Each number is 500 + 50 x the weight over its row's rms, rounded and kept within 0 to 999. Layers, rows and columns count from 0. Numbers have three digits each. The size before them is the row's rms in percent of the matrix's.

# layer 6 MLP up, 512x128, rms 0.0743, rows 109-217, columns 0-127
101:417502495490430491572508518435541562488426462503508500561587561455529551477502517648454462541533509430502400475539462498469595517541514487458445454485506503474558510531479532538461501552563454450459523575511479556476502529514537574395623533539409493529531496553569474463547386571471555577552457583478429448414429471408480515512472515457483474438572521439475499552483552583466452551509
109:398514501524513504472473540501492578513420538483517503477596514501464549453536563466453467540484490474416507470463453471459452501615455490541491518483430481452464566542546505522462385432567498510499454380541514412455433391514450455476541474532557473461502420587459478575473420511479528496434464596488397491581472536478502471450527475493422598521480534400521421542619478511441478546540
110:415515503531495539559509549527444549487529514460501532500413553471525458514497398430631474458449533433506489507529605433467541516432544587444461524509438449419520573493516438570518528560549536540512486590394487420453557484493549580515520483508573563517477432436585520535530538493535492491500526558552546496486561473517435431556426594465627496553473478484535596525559591466505487516478
102:526528470533488555530600514529544526526548519543496514508598403439488573520646495464406509569519539527475556559471482560511466503523536479575466521564466408481497545479529470472480467399512506491426552575473470420504554508479470441512469459403527580441503526513433517566575492604437450476393412580448513533561481521424464515522448499474429569477546413542527538529484554586506507539562
098:440466447447475472475480436469488518611528458440487605450577525517540486533467597440494501399500521443586563454479545471554494536489476535513537493574515468406503476561477542485559514494477508411467459520395441498538428527516556580575614529404481495584485541473475517602523544451497489520426485501468476506555589374545494522455517455521505466510554502461394443500551482576449547426536
088:496462497572430567456537513471556470557523504580437440372484521521513420534523456518453504451560495434480471535496462417523555416472453491458415457512446568467428467527477484543502431525492564463518502441444338441468489532457531505482572542531499497533516566483387430479530479496456487473537589545458442515426516358537547537523483434530451576513570428533506512545552568495598519462492
106:540504505462521509462487481500512463569505541560449590477619512445557494485531563436515499518512544461475567484443563433362508420461550485587522501509470433486472403418467545485441451496511494560542519482483500532527618497567498465520579495470507534514545546478534563413494447453562563536522469611535551535505536480528537429577467389504518544557460518492444365560546476511559624530515
102:563482524518501541454567479541509406433522491499551607508404500596535468533517486542346435561491479536477470422539577474503504535548458497621525458587501498467448524515518545419458510551445481523461541594482569477501534446579435390493519515502455466481565469475474513593437485523435484514515444519521493547492453475539565467568597518514494547526519462545547373583486599530512530544540
103:486518576426544467506567554517441600486464549468479590488534574564602552481478559483473478459479527518476545471456538482470514467534560556420499459598435472523480460457498614518529493607575511554526489493552508458450508545475472542447482501374491529478400409578459484492537432493420575476416554551429474471360486586431538469527490499532533458516532520466468440543456545467584487501482
095:478505547529530552570562468555472464443431531537506502529472468508517570465414425458523492494486540420517532508487505476462417465581569434521572520402581551539521424546601486384351357415551483443582471516478612410481537504421431528460523493517521527421548546525503532484514473492463471530467514486470458559553510556554487502463479556522444509523530514538580418508512453545500499545547
106:492503470474526615488639495560526441544391491523422489482552467497433467402436611510429493404506464469506477462515488545498426393472473502457491541498543543536495583550438508538573492457480500533415503460443485609493486505490542503479504525511576547479459464543478479510411423482420445494614436486482458482468489510485417363466458453489471495525562489390546509429483457476492461464461
104:391498578476463490507525618556451485527492533408500486552478555532401504457593565492511456561469490521448475502556611517478385479455567534507535447550460412432478592564533467396575482528494532502453513460526418455498455466568434471602439422444515510548544535561542537449498518527436592544517583509471465523476453525534478481455514525531478515527563558548612484478507480560532545545460
101:397470448581508470428417515444476554531546470502478510517478569514437491533588398448449482500517557474467602531430553464413491514536536492543561431504437584517473519503513556513489493530544476424504521522492485497475441538588462435455589529531502549479483543430464530593566459484549472542484450418554521531404424460508509488489486423490521608505580353502537497531570559484416522586541
107:496543516442561490604478564456432567452479522496491443555410505485503476373489480544492532562530471451502580432474438438420443541463517648558477475448366554467562483520493468475500472653531585529532548427555490470497446566573512473527481456502469540480503493493495467499490519518423575473461453484438396496507459489596541519545512432565480496528520501429426512575459524536494445504517
093:648426549538475454479506481506503477560425497538522461466568491470410461469486483455472396561536491534454514632464554496454478574417499525463552516473491396451468513470531495564416460532462508416461571536503504541524542527534410571464513516423509552459459503491464512543445460567526408521483627514513543519405542491513553508477525473400597464587440452495586464541452498544474530504554
100:520454497508507469487501496422514532468519531575489504415572501497490498418519525478475567499451549504527514525504490604483573566415588480539479532591540580570529362496489419574438583489456529450546493562508481549503564498411546492472551553564566366535594465509553561518473499438504481537549550596487560470594522508534504462505435571527537486414512455511487386434495520504515404483502
101:474514503501566615484476535454536596458392564453489489508492529476441495490526493551578430519541517542602452449478490557465474502543630603549519532452510530417531483490572531466427481528496473504572442452523436468469575455535626506545412467473564411501517446494514433531489494463573447473538590511504362514537485463535454463468528491509535529425506506562416512441510482398544444540488
098:426591480599467549584506598520605464471492576440521479467436474447521418443588541476581422535474464430508554450436448501440442469472505561493575543465498504491532547534504445500558424472501559492503491403418470473515509499500484564465542575507564418554518526420475430444470465520458509514546368563465465494542437466506512522465414541575517465624499494527501503494525517396477517521460
102:524464560487474455472425511427525487531368455488477531455485610454493501483505470534628500451458550466536467494440541631442467439442446610525406513486466456400509493492531497467460422522458462463423453439492481430565559496506466499458520504481477534428478489413509450395486600487508441508455660565498446567538488534483565482473423522472518524502507569549482480494462428486503476446500
105:483550465528515417484490566445484424470507395427455451518523493526395478458517471460586480493391444459510481526539561469440485472493560482555573502516530457508585587583517556472539485436436500553598559446542482510450545534545500463591515494525484513506451565490394534567497426490470555600553522467434501439451452463496516555463580492448531574458532501459625479410566424470477499575494
098:458475522503473559443515513474586507560493538508533475411525466463473528533470439555628454567493443595571489460504555554660506530535554534465452499552541500556493486559480506509442494431425492526471574486455483553456481465484395480607471590457517514428519516515454519509484445464412481468458448488524365570471546409390562514549504473461460550530538527491545493453491538464420481538590
097:548591561457522461488537570473421467422468507471501568557485466553476504485568479489490460575424515473412480419488478415528496497462508510534521479553419506517497547379503466403502490484569422556432514548421526389454496500532457478457516496568585512565521467513640507557575505481497462545457398588556474450507451474512460463482523543546518612470427554521549475565441469484585513501426
085:409452480596445542479457462460471504462504495476642511366528545480479434566520423472571472430551548485548455443540527424501478511424431544492497409466420535471548544536442518519442497498453546509523483552423545506416579500477421506544505458515479427525462531538588544503444448455508494461451538461502611523584477462501481489490530579482471469555513526527348443506529489478422568538543
094:521471449435509474432436527496537672534458573464556486546538492554376464436371488492507492471529550436526599455484424558445492487542522454441504430506560520525513580411540529438531507514543506491471476611393421447440437547455495576528519443560473500489475454505557521608513463542526454526500474575461441531520428496440488476539440489465462541437491390522495520486496493474528516545481
100:582462451517440430535575559543412494442543500436580519560522582573506565474501515567542532488535501520518379521475495496536530496485471524503565581466492461464439526596586538473467485658506581522566488421575571422511463486493411540534589527506547455526478507522495563502476450549483530580532508433489482443448531495446472537491461408474449466455472564531481555549575503625493518457542
094:323464528520512553559521508520581448426523468452524509545538496489564483501579503502532424487476618498476399421447533478445506456430520523467542500513553461466429513489494475401498514484439511591482522521442559503510502562594537438527528423503342507478597579547418461412519530452465508529495557498498478432536585547516512589524466511522498428496422509407467481521527480491457528483484
105:439503535486479583486535517457473395552513504493575587573521444461445501527561507429448466494468443467610533539479506499547473517579451503457498516426532451521485580534540453473496438461563474536388494527465573462436475489563513496498541589429545516551466538466558491580410396424449539444495530568562494428648499466535500543527423499518496475510539435545439572521505532539466400584501
097:543499483531528460484516593524474494417540546499478409535508444469425503470505473482469517571523445433563559509535514465491548506566467530498534533426524540558486533525535434468390544617521581527445516456544494523505545474563460502525492538450521442441540427552484578494545448525412371600485549485484551471544463421484423416468517442445411476613475469468549452523590489479563522613571
094:524448536530416457494451466511501515419417463596475579540534490535489474483457499568418539434482525467547510481549478463449420499532544506552501526469558535484511549445517586467522492562500515476554462529391493484582450551509505558458642501438369560468487535414496524493415558542411547535532510598539513507476557417445614475514483470551496501499473591399444425503423544519528515523461
103:454489460576521536532517589439542502522545467442502479485508456497548362460575561424502428586383480475491489502598441461480608508447380521543532537554555533415421551533546432426512481438487514452465421487491504548476467412510397437542457501497492524554484498510521494491462535501559485514549453588530495544535531510441479432517474431504470537568474449489579489560406441562560434530472
101:595476523488526521388451450516517517580554487372411490648577481556507463507496580560562417539495510584452460518523513515443512495373452482610465566488493512536503450483536530568561528547512411532514515473415423489516488481543480523610469520425516529500475454499449498474547460480492507483429563611515406483509416488454444501476474481529540517453511586461573444503490516456555497489476
101:506482553553548500474506490407459512413489477471483473505432527431554509443508415458500488554498436500462520431545540586429519490545564485489499497527480473454468475452545537413412502531520590502536446425538544554503603498475477504508431490577452405520424512466464463444580439529549572526475515575527546551568466439415452556574563509535533436406476413547455351418503542545548533506549
114:491456568519488574452538461454439535423438435426604555436520548510438460520480416448452440524481447413563535468490503389495485465567420469541462493491495515589551618497531453462521421435466602472481468538476501440462563517532461567472586501485523535479504504523525473510473468550545540532536498446445437456599504476493506516474471497478599573550504410543611455554521484584506497596433
095:519439443452510447576491502492466484541447494551540590408481445544492382564564350515577406547562546499403536462451509423531535523489424475548454487573547483526537578498514530467420513514455504462376524414515487512499535457447477491510500439466428524520463375469422480534540502506490466545461418514571442566517524430527529415506510490526491563544562466429534501482488532441564498545540
107:480452430503397545503523482468560456540440347484541474548457527529396455415537506498432517410465412508509495515506540554566501476520522547541519401474485551473529447522518496495435546513459577422478477479478467488425517545538491463516482406416478475501466560497495501589524462516385523496602576561606538397505512454463498467531475554519530473580520578436559524448514577388501505534492
082:413377461463455512427477541437476514458435522515534404481404566510389492478539581464479538483459471572491525588437432519443477421530566548558461481555498477465487538500464510463578562572532518481523524562580460556493380553552508565586514495511503552475491424431502523601479543388522483479490428539492516545541475570561513486512454525593570474476537506509500505450526382500543466474463
103:554445451550587525468587542485553455696539549523544467548556526500535477461482546406569457445542559502546494586570438570530415471402394606421466477437536494524441501563533510568527494598498404582474494473472486461442468519593513503488573563487562542467560506524495503510498527386515502544446495521492474523462471506511503512482501498431522507448535516399501543530499526515513511511539
107:548353510434387521487520507519543481439418512502615546496560449532450514523533487434498487467479528465480515522464551493559530484540525546469490502454583440453418457571560620553507511486416526551406554473514388450394522547521390432524522483442488478516469524512451493458456385380441514535541569512446463509536557442496482511528445556432499529467488539531520457515445521451530543552483
095:515436493571456400484458578478481567518456484514448535512597477440581511473438511507529431545582486419519433468576521456483512571564445555495370478453535571512451484513552531470426489518492553573584452452525501460502512517532424470547394560504437450430525466453604559488495539497440518513419444526518392508538522506515561451563508547497474567476633469540523468468468534483436477419461
109:435440515441525501527489579484436448491514380511527490491496401406332506420495592551464518515522479499456590552536529469428508488522558474510439460514487598482522555516616571544498445542529534506474552502549512500533624482530522569510513547490503468449601524538451503563470508515514497449566535596488508524513426528435463491537521478415504480525509428539468581399537564476589510558471
091:487420509546461541451461501498569398612444441573418568540581549516408484516456499583475458534537530495386579492509490421418542534552472505484435544465480440432533394535571463516439493418566520447549486490476457469517508510517516477455488539511526421527471531454485502505413517506443571494520493498447380595528502497432551406516461452508509486471450478523416567572498467460488439589455
102:455556460490482394443515510552476495504535489556528468506541519449470509516464355456425534486526584429424485433504503505419503541504488408459446491603515517511552401517525553499440546544580502504480501580538503462486531590518492457533486506416419481567448460526512558477485407472538633598466494477507459497482553456513570542474458579502538485496421537440435466616421545592505472487556
104:467522515543579523525487503401406482438461538516505528489508500478543389465502422534508504402583553530531620487459439504518493600467560614487518584511451471468514510505599468457552536413601549485448504458512496518605527561477511440428473535507519516544543498507553430514585506507486498530456514514547533508496552535536539562566547482565436483510454494494470637472544595424539519381491
113:470534501536526430570400578546366484455473436530573575534597497569498495478509420462428466488603500450488491568550583467552577495586538575488508486428494484554435492528613514486426539561482565524553538483474492579478464565490493499588595464523520512526521480478503518522502426502444490580427425548578532471512519447496482448552540517581567443464519515517471615536504479542471561529504
097:383534602519514550445488569434396421464470666480509548574594485501529509489471444467595456515488532517489516523554534453527496496502512453524542435431483549469524481437482520452442543474502427550479434474526564480579463430480461504519469511538424458550463513531502515543490449503497543492586528429570495517566422469546536451460439427496461530647578516445439550517522604465466459472493
103:429529550536458486496421610488515429360430525563478503506595502457550585516488452464483480559526491484654456562562414509503496551512370538501480462460470531486552551439530525421489518443531420517560535512526512465484593508521528522439408533451479448525517512546574445502508474410475474581458438495568596430498474482534516463581527535529554592428537491449520491534474497494510544539518
106:493442416485520511540553440488544443482448490437601511449483393496456454517459408482524533497507553488532485477463462566488441604399488543511461549510511510500458596442496531524565452461473617491516539463431459516452572532511491525572526493464472416455470416549467506532515489479427426592632522480531467447454499449524484483513405511468547506466437390515434571531560479513435430592575
096:496528402594420469485471515484435492530505465486495532399475503483485472594497458470509484376521579451556484471425464482484527438447518485476521545571539574439574512570502504529564426399562557471494561446500451434420423479472493455594507422536487503540489509564371495518496482498470519493421519508522436522550488468471473542538354441446478541465570583560453526573504550491536557445555
115:522528583588526466513448502390461467540558537487533500614471479417439487563567432415468515399535513469472478443556513495527567513423529440457477441521475498519546471520529551556457403513549440529534531470527513589467553533470593518480557406575445489572460544544509477548528487335497437470510501440513507488428450550470509593578453420495508415499493517463484460464536540412538464497487
099:449531636420496499564475501540495454508458437473480488405487490462430471508506527503495467435518517441455508411491454477474596584486543467549544345453504489453543655495569469468571490560563473539484427530508466492543482533507513577437455419533532584490426508461547473463491578470543500532605411483507551530452513471536513548507539490558547421587472510512588485529466586469511466432499
108:471440489451422560503439466516472444559511407537567535503533556543394434452467490500444455427438554424505469535434474483420483504490538516431590513473432438520540402479487474532616480512540473526530471486557549451517468573491431499520568480526466520498511505424528471518514517499450469501518418525509530476569463488392500485601490598476571399571512376515407439545519477446508399457452
110:517561519521520464426452536529529573469415476371399476413508570489525514518521456510520517501438531460513441532461534432497492462501494506509567489493491460517483499532555464534578481359540457540470517459458462539390570523470430434507573537468550513525467494552499500477593501493520421594451478452498396551527604557506460468544459514530492453522358571575615434445517582501534499534493
094:535458500446458447580595528516492393485497539506452468442516589484503588492499456466509517549518482493557546479480516537472512525556426517566445532458504549416544623422468550522504494538453514385425519558491434482583503393492411477541554502480621486435552528551559470484539555485458487454482480507531465572487486526582592511477417547426492507506450498466494462565562521572448449639528
109:418414558434473545500577442487526622491483573511539566522436434441607489601513478535452432557528460523450454487476446444525447578533455520545479496496491540522432486510486531490498487477518582516451432523409570560560593459532538489501506474608526491517430469599501467546386527433448562468513530493566471569541475411520448528478533448463537459583549521444449581492453571483447508519510
108:391484488559597401504455502542450528451469502492539588472525533582417573533558461431410529414503522500518546498525446519440568519428451568544502455532473435482533486566516410446505507537518486459497545434428477454456429529527507481519482419523569435541519436440479533503489489498623502563454507540527551514464399506508510520539481488439590425401531492608430569463503529417478435478549
089:578563422480454480536511404534525426476428492521551474403471545499452602492592474503465494417611566568505536509462495508369588532507489530508508558518534409487510463547466455443534405574449479510505499476508481532476442448501517500506513438510407449478442490525549524595447458499537544531637464510542474477452479495518543452489510428537589463495540609457571537434475472484508601441507
095:473586522490542371515499568520455473523538526395400503407590550501551461411511474433466479486432613549460496450475534498469440459440514498564540533518507546522467487519495532452579571468459441555506449479543525553516543522432508510490502476475560485484448445474449538439445503435472512447496550568568496527424497564532471568474536485582623500490481476497467506380542551403597595441522
100:431537473423566493520443597538435498496538524553510385498540467502442438527560566426450491413506505484572563542437479451543400578433437495497491474565582480447579501490571418513524493457484485547452537494460464495562502591508490581494357535487587475563536415486479482514474517473505501498411542560510481480592523481502461482589444531429560525580456488438449550547568464498533501534442
095:485502405426493425530532549528519541389376512471444473419524465508576484425485533503442493509490522454514466496445436479544474492522511501548415491560484432474554465495457538423454390460486495451387505457561433520528434532518432541522477452472462545516467461452456560405465561455455452569376448511474521441528540391524510485643475507420523465491526497449519484567485537584454507550478
099:488587476544590478525545473607573547510528413522490473492458487472494442454451514420602506536454495519570518577554486488553524459508471587578567492499461462547568530473493423476478563604537510508518442456423532605444501407533527544485442481450543473474476443380464478462418514484518498543493414459433467589443446555483457507615559505550516513524458514540543507394554435448471492468539
089:515559485432536388452468468505508518460459449531501500472514504491505470426421423468530595420513505475557416536538509527526448520573508507561544489545493519519544562423606453525494512468592501504428454544501543520596522525461520469443467509482562585535482512525491450437557465498506419568452574455462517454396503551544569492632440543631484536489538502389606537504423519573481467515466
107:429466492539536543516543557527431596548495566517499509567525478534534450388582430471565483561540508528506517490489431481331457563535490455530444488468464550444536561602488593515570506540454490510491541516462502496498520467549554558547545503496486590483480439555416500427508562445528547564507566538559391499509516506486507456492584426589520496364487469460566515474583529422520490511535
097:439435523481466534540543513408539442523418451499391539408500499467499468511576544532525420466449573489520467534459564382463447499443532549575482487501524436524422491474572457468548477484513496546584525526538614516388546443514552437511480525565420511596518577486526514457524532471487487530516550575517457593472419439482527478479500548611573433473431456476489460438568542516507581501557
107:459411449496476445513546411531494445516436494412547512436535553534456526477515505510442404461563577465476482449522477540509399504402405548511555500584436521450517515576560524545478570521500427410375562520472417517568548513477496516384470564519589538486481471464576463491461629468484549463427585516521511482462469488516426568597473537492507518480465490436512464437498520496501526555506
101:496431451522403525533520435488355497506573403392543475469500458517494539417532479526540553499442475455486532518538452531549471569486408494493475465483503560533600532425527567586470489524500537463477400491479486476527459511445415429389479567412460477397469442516454447549480427472470512460486540463429556463434467550451484546407434499563457448535467575436467488463499473542437524476532
098:523517449409541486465461465448558525469460434534422516426445454561496528522485540452482421562504623445445496513529472513504514582619555500431588512562415490535549463508503453483471389453510548574466526555510509562561556438463538540540499506577397417520556498524504507585486447466498493444491443487536475423584439421466491514573489560448585537527433488537435467622520516529521529470471
109:485461519573594455473514507457586496481426518550514480513566515504442415434523505413531414472404415497418583499523541510471502436473405510512499490472477429533566511441535490491552465415380560501414407464568497489536569578532520443534501474516536543453537504437409475491592433509474513641476540550438460467549554473451434506449554495483541502480474496489486592425517536522484520537426
105:518500500561548478450484518447529458484505438490408524442454515448483577488611437496512418499471519487565489518505515464466477472411508439437490464417520488462545555458484428437565420554509519591511554571384432399532563565535413501468506446581532420584515557495568552551488536426491501486539522406444471394592471462482506457528504517540525563556498498517474507529547586510569471462394
114:468461485467445464494471502377488579551489546429625578457481490645495491465436426521491451521566570481459481523401517436506520517522449520608545461552515531422415520521470483565548485483557433543441440440563561517481574494506548451495497533497444531499467491502434473510539515527571499534564490522457454535577488469421511538496492515539517478589464397428507409477489585555524438388470
095:484535428454520451503523560456465482518513471515550449497502478534492666422494573433509526534497557435532488477432446482434565475614561514532540528604427429530407383535470580485512479563442366563512526531526571562522550522512502478483521467456553401539470486507467443507538536522394437509424538470511432421517478546459485441525453492477546517500525528476578544498482467554477467480602
110:491562497481550538497495478411488459472452478564532499484382434483508489469463438493513460485470447515542504485484540533501413584586449454527486548509598392471532519497540568545543465636560448523389576459480513475454574450471485448517505533427447564417530467482421508465445585551543454577516427472467447536559481491510430521486513503519512478564470446476520534516487604585350506549452
095:445458531515519553519529441423606602476551546496647524534537561518472497532469501490545515450497566566519553604451404492434444590525483563453551492491403514515535388519616495501499539444566490503444568477535495456495455497490471546509524490587538561583421517462588466491449408586450507467523510592446472535531510440540498501517434437533505519480436496454495506526506552409532561518516
096:419502502443444592438556502487579479441481476572577429457505576455511499442534494438583453479557587562426549522484491568555544541502501537486447495460524526468464505495476490524509531459519534508540502446511605448562531417522490458500516485404435440433442500543554466500529471487400466443487581472600534560469565459622487486569527546428554542576433535476485437545492575430408455474429
115:462450529497529423490422494391438488515462531531492532425504520521513461457398447428582432442471538404470579490463474448445465529519528426511462504490393477440525575536469493570457490587513523471482471525521507463518549507577494516499528491598517493492538477510384564566487545493579531588427519434567458443559509412469507643574560517510544491478492421511462532554525609501503523583482
092:556476534416536536391419504496367422499514473482492536497548450512505579589609553466505499579506479508504494531526516450504530424430466529507545496496541407453418448570453522532543514504475502595491568453514522475480510513610565435422497482474436523462470476432489555451496505464444490507508608451523507465518469469453459547462502436428551485459516477467446472432419564525570529366615
097:474498563497529456498475488513511373477504508485448523528488590521561516543460523546503448584462488515521429524545548456431499495445394488488498559501499516525427476447549602473535561443467506496482585473436434370515463514564459529541559443503509495487580447442464464574542544504538418443473464488570369566516474531603520484499441449548521545419589517411462508514573609532457549528425
099:541480505446563454421469557449597543433508502576492483510422481480486527542450522522449521550507546546634525532489441488501467511477495554414519444464420454468520410626530450498353553541523456474481500543474465470531462526434472437565587437496571512524542573492406530452426526480426457521505500518435430497448431467495449473552535433499425508598456458510545488488589458494559475573538
103:595572486566483435422430514480449522336505504504445568494532573507577374514460375473583464444528529502530479442431501482525520413456452526436512457467432495468507462550566490489431478585434533437557464506455554497579541561525489508556509526455461463574512447538475462439472563495467498460495526467495462464448537546471460497436409467394573453501477474434552540535513548494426465534529
092:433432490551522503586451571452561431503564399561528527515517596549502411467552587527570449428488451478481532560449508501542511569485459548373506468518516507405523543519499537479565534519515571597496467527448549507476481462468460480394509503482526465553509501438478488484448456498495493577554551587510532449583472399419581523563498430498570433497491575572472460502615530567483471523487
092:377430548541435462521562548527528524472485464423443537454470539578477570536496578476543490547493590450510548549536515524429464557516552576596478503608506535443517468559503572508423539520451460498486463367600438513553515557475492481502490518524583565473494460501503437464438488457543547464541448454451419541496570556405391467550525630537579548513497481515510480509540452493510518454482
109:416457462418432437549496475517452515417431487430471468478625500488489449492458514512531481494518492514463568578372520442480516574561440559523491516543471526459603506605493498528435441433492507548466532508573463484542534510495586532522465475466575496609444394506477468593602502480478541427565457515508494496451463457430493487563479499527483538416470593425547497565470493529582507502405
093:453435525448520542447484463482505453523528547592561418511482466457389584458581491451527486475513536462542481495448480487453581504449456455559498461446527576447519498591503501420482505530505484575498441477494527556488614473498465488477456565504439475583469440480462629436480391448537449545627474484460460501442431458402424463532520447483429508556490511434492383439512538527524490530427
102:496481509540567541468555517401501553460404531521513493483531460512479525463494483461434520597421400488509451535484477535554487526512468543512534529564556533510480432572522547501529550498525470393465589501483524501530520475498514651493447522520473543457479570570441508613524529473551510429472523522442435481506501619502500499421487436440541588526450388457466597385488608519534519459588
098:540462566411596541516473519437473420531539474575492438538594452593434421508532554473527408501541456413551474454560504482537445539435464519487451476585550464417410529474533529482516562537525516381540500609493466495486554583517476529475523556485520562533492511457448569480562520470517495473483472524565526439538527440496396456602560504462543408531435469535483528497557604433478506452478
114:509490395497492493462542563431498601447605487529478514601478517524455500414446454585451523513489501519575523544576445454401519435426459529560585550542441511537498552541548546535470542531569511438524510518481509483535467553518532382421539390528462489473558414437443451583625488551530516476532507582424539518533393487631519489482469486535481459510487526551518478533529483496496499474507
096:534500556452519483474464541523508497572485434505540517382516558434475492414460544447590449512461522475538508473510449507457417432460526678426480529493530495411470495449554539482390536508524522523526470565520432447503464419502466513487499476440521579480570495511537560421443524526527515529586546550374556431566487454436483483433544490496513587566558558502606474522464503463540440495421
095:510434465452523504520583495429440395573481493568454548539515547541497587557515513528499535552554443492474512553558499502496482563395470385478446516473529448435599460477502436481492498532456446437508565492502488495474621525568475540561529607488440478450515493529532510472582412461371494595509499494453460527492520520591522484509430498482566497503484472411479422623496508444502584579532
101:510581454471530507546452511455456418497580478504510480522477484505503473432519494532432568501527482534488484547597504466529359493562577526445528478455484519434464597571455541534417460550480502461465522448458471507465535599543488471512551565455392510485490620449503414484558487508515538540480495634631559562525483460537536536570446495556471459438520521491560521571609565504535535548424
106:454343480558548579489428473492401508487490477483494482452588528501438492535446493576539485388521605435501536563551468570497557490558520543521446534509414424504579456412618488554486475467473534439603511481436494520547450427413506556524510529620461508477458460495492408505518519443493477393531514485527553530546542472519467539543475535516477500548544546392498470416506533505478500479505
095:520540524553532431462492587580493434528568491505526509442469547493502485428548415408453494472571459549437536465562433576473445498528503502521569501483529555458569489518558519436518579517536411459503548514527474508428433377494457578480424486546544481520474420471500592539342520506404538539515493471477493557462481618429507468533513454504488603529565498500567505504386477467526563507484
099:413498549450518399435453559446518484448474440571494500521447418543486576463431507463486461518499436461436584467606476526449504407518512423531418509476406555477448439535514530503488477485558504451487468481516393481451558513560489512470489545559515501462553421490456547466504419477479472540528536528431488616495514571525493468558523551517442572457504386606623452507447548531501519602496
097:472540493484507556539535487424416559479505432543473528488535583493434502512494470511569579543541534474513465483456480479542555407525617538489472386561423482504471481502481473505518492491446538636481409452500580517511435538456525498534575494473435387483541450533543536535551423592448442504509465517476480460567384422499454532543416516487509456528515532524423448532505476560378503421407
105:580397552478571512588548518445451523559498406491540472479454550432480501542525395473469490374528432475402491439468521482477428415493560498488518501459518505549429530514581582475532525547515529479389463526555561562461512489559529469489500481550515461539492392459441464506501488588509481504417444596523496435524514456544459542522514548488481462533485504427549521581651489409533526474454
103:476512462522553535491458560447583559386455513541487521458462506473544520459487523505456502372473621439524555485481415422489496620378517487585523471571428417481524490548554444513468564525484521513493463439538461411522584557529482519601597477519536443479496483552511482462489444528416575486490507495551465416552506490461460484503533454403500564595530523474466549535482431559530477577470
092:596468481369496580492548453529440554511559526467575483506479482460555517501442534422516613518445478499559500419533437443613514490550405493499579499550505538483515517457439509575612529450463487555514470473437553479551477540556508447473634490477454568468456446467428473517452538521474534464472491428524568577563437444570463510486528488453505523448429443548427447446550458442507525450437
101:473364401519486618548587502467400511476535409565586441504449580464584421532512431500613534458508474479524523478522445554499486570426461478515493554515473459484547486431513474505401536514461513509509555464431616539479528500431489463516514473459470446553534478477469563609489465465498499498456570550559552518500489525487602512444441442503463357528527452498562487546552522488492462503503
105:456404486508470466504460465474537451504534521455542497455629508504519450511519497528629353508530497511488440458557546463526438467389483438492447636521428565473492542505504498416515488493486510499487493538428576502477499481500344603589475469459452554495521506478406480453493419440468463516456500520470498444557512491505502510466537512538456406556512489535457475473548459566510460523652
092:338450428499531518414477498498461427499508512437452550405584520511545473476570412492520551511448521478466497559447554470523484420480602527507462473475505369481587435423550522525476460459508477507520540477585418541434519545532468513531531491420494489577485456558564447561491492526542511556499517564503499575477468530545413487554422521386423485491467482441529574421474428493502520462426
097:475463559469491530569428493524489450460443497576462503430465476454483452532575532579493452533493498519570479500465483489518474446443560457462507450525523437464439530457506467385516507450480544545559518465472427546549529531534355457512603509514449418552438468536608485413519534582539578498573520440497442544588485533535516463556514472541502517485493504475468453561457607426520406419363
087:490448459530418555428570474416377500544506494532528551490538465444449565521590533627469488453529429526564443470534494481499511524520532538492546577485475451553520486513538526494433496545517492535459501480574558551501515556451520429474512523470558574477526484468448528691548482563438609482517570469567452565516408463476532428421569375540471542445530502507512540516568481486460504506483
092:477503512498481594473543546468535492468494405506478459450600557516430481532497511494479558498412493531597501588461518510391441631430562567558381392452513507473534485414512442426463523545475463477500517559446470508508485450528448437450556587408560460462504526603514436474437517491386505516510520444495447542534434444483390480588454513473539506470467447557526499503498533523458501500499
093:476509485562590488559522530542419524561458503567453420440475492524619502388399430485564496574461527530407487451480476438523471449430502515511584543459454537561462445454545494481474554528526386414451452585505457576471520514556497578437534528444491497596459452495515453486462466396453459495481507561475526512412432527562508560547470555464465462572453525578586485469485484476554527537493
107:506463568560536505489513510473436535480482606504565517543427530463484514483542484545447538496521489457459553448595430509520417560391513487559566582510564501460468453466558579525488445451578467454423493463558544553558526664533496577531504460613533482500513499530597436537464520497468556469456557542614520553487444503445433534512499547486519455493470495441478501635571484569544492456465
097:415514519511567512516516454478451506534510583535609490468529499444537578514582519511510414532454447596556540447524504433567527435463489451478504439487498562423549531579500468438554505476570514432565582438606469512556558485514442477486552436462530523548520483567515460424572515506452480504424477386399516522560510525488411376459538519537529517532463503448451534593423497489517419434495
106:500618544509554549501553516540577461529500474431480515478574425450455508529538579507598506470492548473605493489604572464557557460527539536458536442578425532550493525536546502498483475459511507547450492536525446388511481523445522546539575465386560487538555567544506531501427554421599486562582475437543475534448426467474503496607512510523580426459424500524516504466530547539589528512418
099:397454461510573475367427494514421461442566464499529463520544537514535527526515536409565585437545480499430469487537542479399568421423500450476483412463492531557499535470522512554441389561505518436480479504500524486435540612526554484427480557479471555505510441527464503414520535541523544595432515538450587513473446544498474482508542576532482476524510566595536474499636429491480529474524
091:463531566558548562522492415485585492504557424471528552466491493551488461449521502456430471506536521481509520489453411562495448577459468510570376430483551536583561505573539534513479455515452555524478541488535498481465495493505508538432427596484666492485492466478509506542478512399474561591428484465568471462471563631574408569494599517559525511522447527483579525435448451519521493482542
110:477528489508471439411489517560463479463422520546437522504468382531454526424444472522499492544506525557542543466437399448408474432509465530535451537440525528423508532557484447470552495492530462508510564576440562461512363510566451531528457556448539552478473439453432479616524457493499447559537467454390387511551431570475542542420463502491390497538490421524458508435475480486437480495572
094:480442437500394504401504497415489523526522564516448459496468498480483486577419502480484405495518468470543569563486498491516511533449481469430474418481541588464440475556539536455454497439445570440472480589520477419577489472523532549545458471476434566444509538560560387463431602386464531549443564508514511511448458567561423458428449541416568468471428482539572463520518514423540498510563